Each number is 500 + 50 x the weight over its row's rms, rounded and kept within 0 to 999. Layers, rows and columns count from 0. Numbers have three digits each. The size before them is the row's rms in percent of the matrix's.

# layer 2 MLP up, 2560x640, rms 0.0424, rows 878-886, columns 320-479
095:540453524519448408534556502540581482378442548383502537506528467589444529492523485458514537582571551439513516476580417450536502419514525546557436484512446474516521476491386526542573451492481534461556497589569516546594507473515505541465467524560482406416519449440581417507382459444392415487476475466544455493554408508498537545555456605556503546534429490496495560558518456536440512438487558498564539445469499446484671596466567513504486582536516520441417602509453505501459481462504431
106:606520448559535553482570440506463590436556487529495429572462483499436489520408485521513567493471595551489511568453478515561460524392446472546444510492504569595528519378483508405450488564560540488527452572504540489555479534518491447490557583545500497500498494557565478541493546588549587611528574375424583532486572449499454520487431530529538555440470504526530513496513404440510496501536563424415438589504441464513533473399490485459453532499511566462484506367506484496532505422471455
097:467569459480572505502532430431536497542486435385475564460437521539548448391540514514477483508453523511494463480584499564422490503528553494526434442550576548436462560543607468465539430513450488536530460615428438424470536559487415468490530491594532466461519504445489481447479516513474524520447454468485505504522490491501520514398497476501522533531404494475556440480493496571491544413496501487497488503444500550518377432510460495536523440421559490533426469496443510536497573471509536
090:499442527506437456492527443555514562538612479491415530461468477473565404443582511544443521558455435440543475505532400488471432529515583529494446427565476520530526591418458478542518472529504500461514551598508460564485576549565404614560417502526463522478546540524507546487467439545590469490442548506461468523501462511466520588514515473504523503491487534547472547439585461561546446553463469496491424494439478522567411584498409590387590526462565563425475519562529453581458456520366463
099:493495509523515492477559481518521475477556534406458495457429507428473491460473453613434472593540503450468464459492505473529418496525545483557464463518468427557505434492439439505548529419549549458487475545473508494475471449507522509504494450533423440520465496413506506487460498564430558523473444519484594510558583399495487554492535576464406453550479557489523543451495469449482431432479572515498453490520408566500486575570417417441545503444441556486501516559606451488573492594499559
099:430534488456441475521486562475466482441586528403456445467512522521514514525503453475522559474482436501538450473529484526511463500460456417443538576571552457457527508496526555540579524435508474551401463629447442518496518523593463553516533566544555512488373532556497507450442371415570513463435465547461454604498519497596556562506536526476520493580453502506518465469479546503484551487454468558566470440493457427529438534572484444512506442404512554517470549472459533514499501542479452
102:542438493551474500437474589464457475551525570469546540426464505533476605476489511508544490515535530531420475541438554460621502536463498543523538480435529439554477442584509589529576498393522470508521529589558434554478574502528541565484497586514549595547403451545557436479583530550574464487348484388521531539539462533425428518586552466500500443442527439451430435556494522461437529456579515473494514470461511523555470497551435566538515479475540521467397470519528450558388450567488501
098:503496413458483453509503559501479549551574460587540476527460508530486502524587537526452534465469509462522494504514391483477497481484457461473505552421481418499426482514508466500473446516551549593506525510535533453591430480581442434513614466472482434456495505448526456475411432457501564420475542508432496453460551449511597575446453455497456466527422492533562516605478660414497558471479421537487487480549430434467433514627399493531496485516478509471453389485520414512443482504449447
108:544515609609491505547519478401500529520550451490553550431568522493448532415573480524548425512486553501578475549497457542474531535483413415445403422445524485420478542459527514498509526581542424486595471528454486493539534459453584471512462499528471559517462416557544447484424473549491435463486493462493597461549402528538551584489509456414473544515507458386539484519456471493496526551532508407480498459541542535511484522418468541498475438426511485587462459532489457417431502554586688
# layer 2 MLP down (transposed), 2560x640, rms 0.0808, rows 878-885, columns 320-479
094:600478513569592428478529453510462553452404485551561432407492467497496445476471475542432454561529497523531538493573517509401528494529438552499436551524547495634588501421505490521540517568471503392446524506546467532506472478476475424514521460581583482482521502518518493546551514451429478496499544489543505485482468521539495509569502525447571531559503473451500597491569485511465499491521516522463550402463536423549515576426529452461467501517454524514421471512474467466365471468502467
104:409482464477395552512503499506582518416523534509507508521498595552521437494563474495561454482503428556416503495478452460521483559430461491520507549513430555578445538462411461519520513449495542522449430488374437569526511483521480517459531389548417490454482443433534509511472545564408542492562450558513537548481495442422424447581621462486408550432496443469519560579563458467491450473548517464543547501409525517550569457379435454571456491509528439583489490504464572517467469482523544
102:532639479579452460502539512481530575565481549511513466541452495554541433357490541514461587530493475508547479466502497569582509621416487420504513411441448496558490525513455533516429450488433586400551468416563493425536510490425473558470536574592470474500606517445525549517465522526471470462428472535554561521482560455565506476459488489462385527400551537511519472401570517497526458503519562534511496456425331457505467588489498431524546455533498525523477531485523495545466490508435427
089:537587545431522477427412488493525364471548554386477480509521523505549536535477541505443524543533424518517483502481432508487489507504502519538522436478599535557502503512611484578511510586457513463490518589600518414486381507472519464533457442499464501540560525515446592475563488500450394546460446483496538531517490583516482529501534531581595487552523528522458413403571441597520504513524539556488504490550493529417547525457529473475568466520489500453468504552505468552494488450464440
102:554537449497498489503493533451468476464490453543534483641508488485520552487541468488422460492519478530555534493511463468553534445505491443494486481532415479539499521477536450487483497532574551443569436527496528480488490548565549422525415474594524500463482438587568504511478563524433474499519586489528553474520428430565563611445586524553506419513525558434509457459473459414420595462491495543505486443550519533539494607400486552420567521518504636529468450424552491505404562499524533
094:382431593498421530563482506640401541565441449519579500462422552545451563477415558411390457524517481542487489503487584452569529510547450490508463474538462510466527544538538505561478499462522521503502587479386517430532562506468422522554569495598612573478520507493450509568440463520468417454478502559519424547492473473451476492547596476552525415528564558535423456523508538428555496465542518518481499502522436523505470540509442524523419452432390492578616445467474474498467480567540465
101:479470490479502487510627590524421475480502483427454596549452447492515565501476537604531489421472514504560478564500516456517572500462588459515459554504501578424355501436612576572600546434454423523597441545564443418435508443542519544471514540542478462506477500554525495520453538549455475442559468466493510556595512510549520493573549490554451539531472567471495420405511538403445567472507489560396423461512445468544512560578502492512454544471455612545523591411475529549465476485527425
093:409443512495485483562495580633474407501437448485562488521425497506605534454383482549427435509535532531445525558441480488515573477450426499509425566503482475454406481508496429478471520552441477548497490441589461507497443554459500420519582498522548539540469460563578633531439459415517421471528575533458434469424578525528469375513520511563542487472612565447482393522523522433561444438533557394533526440455527443464484523497525471521487433438478515493456511491535516509477590560473537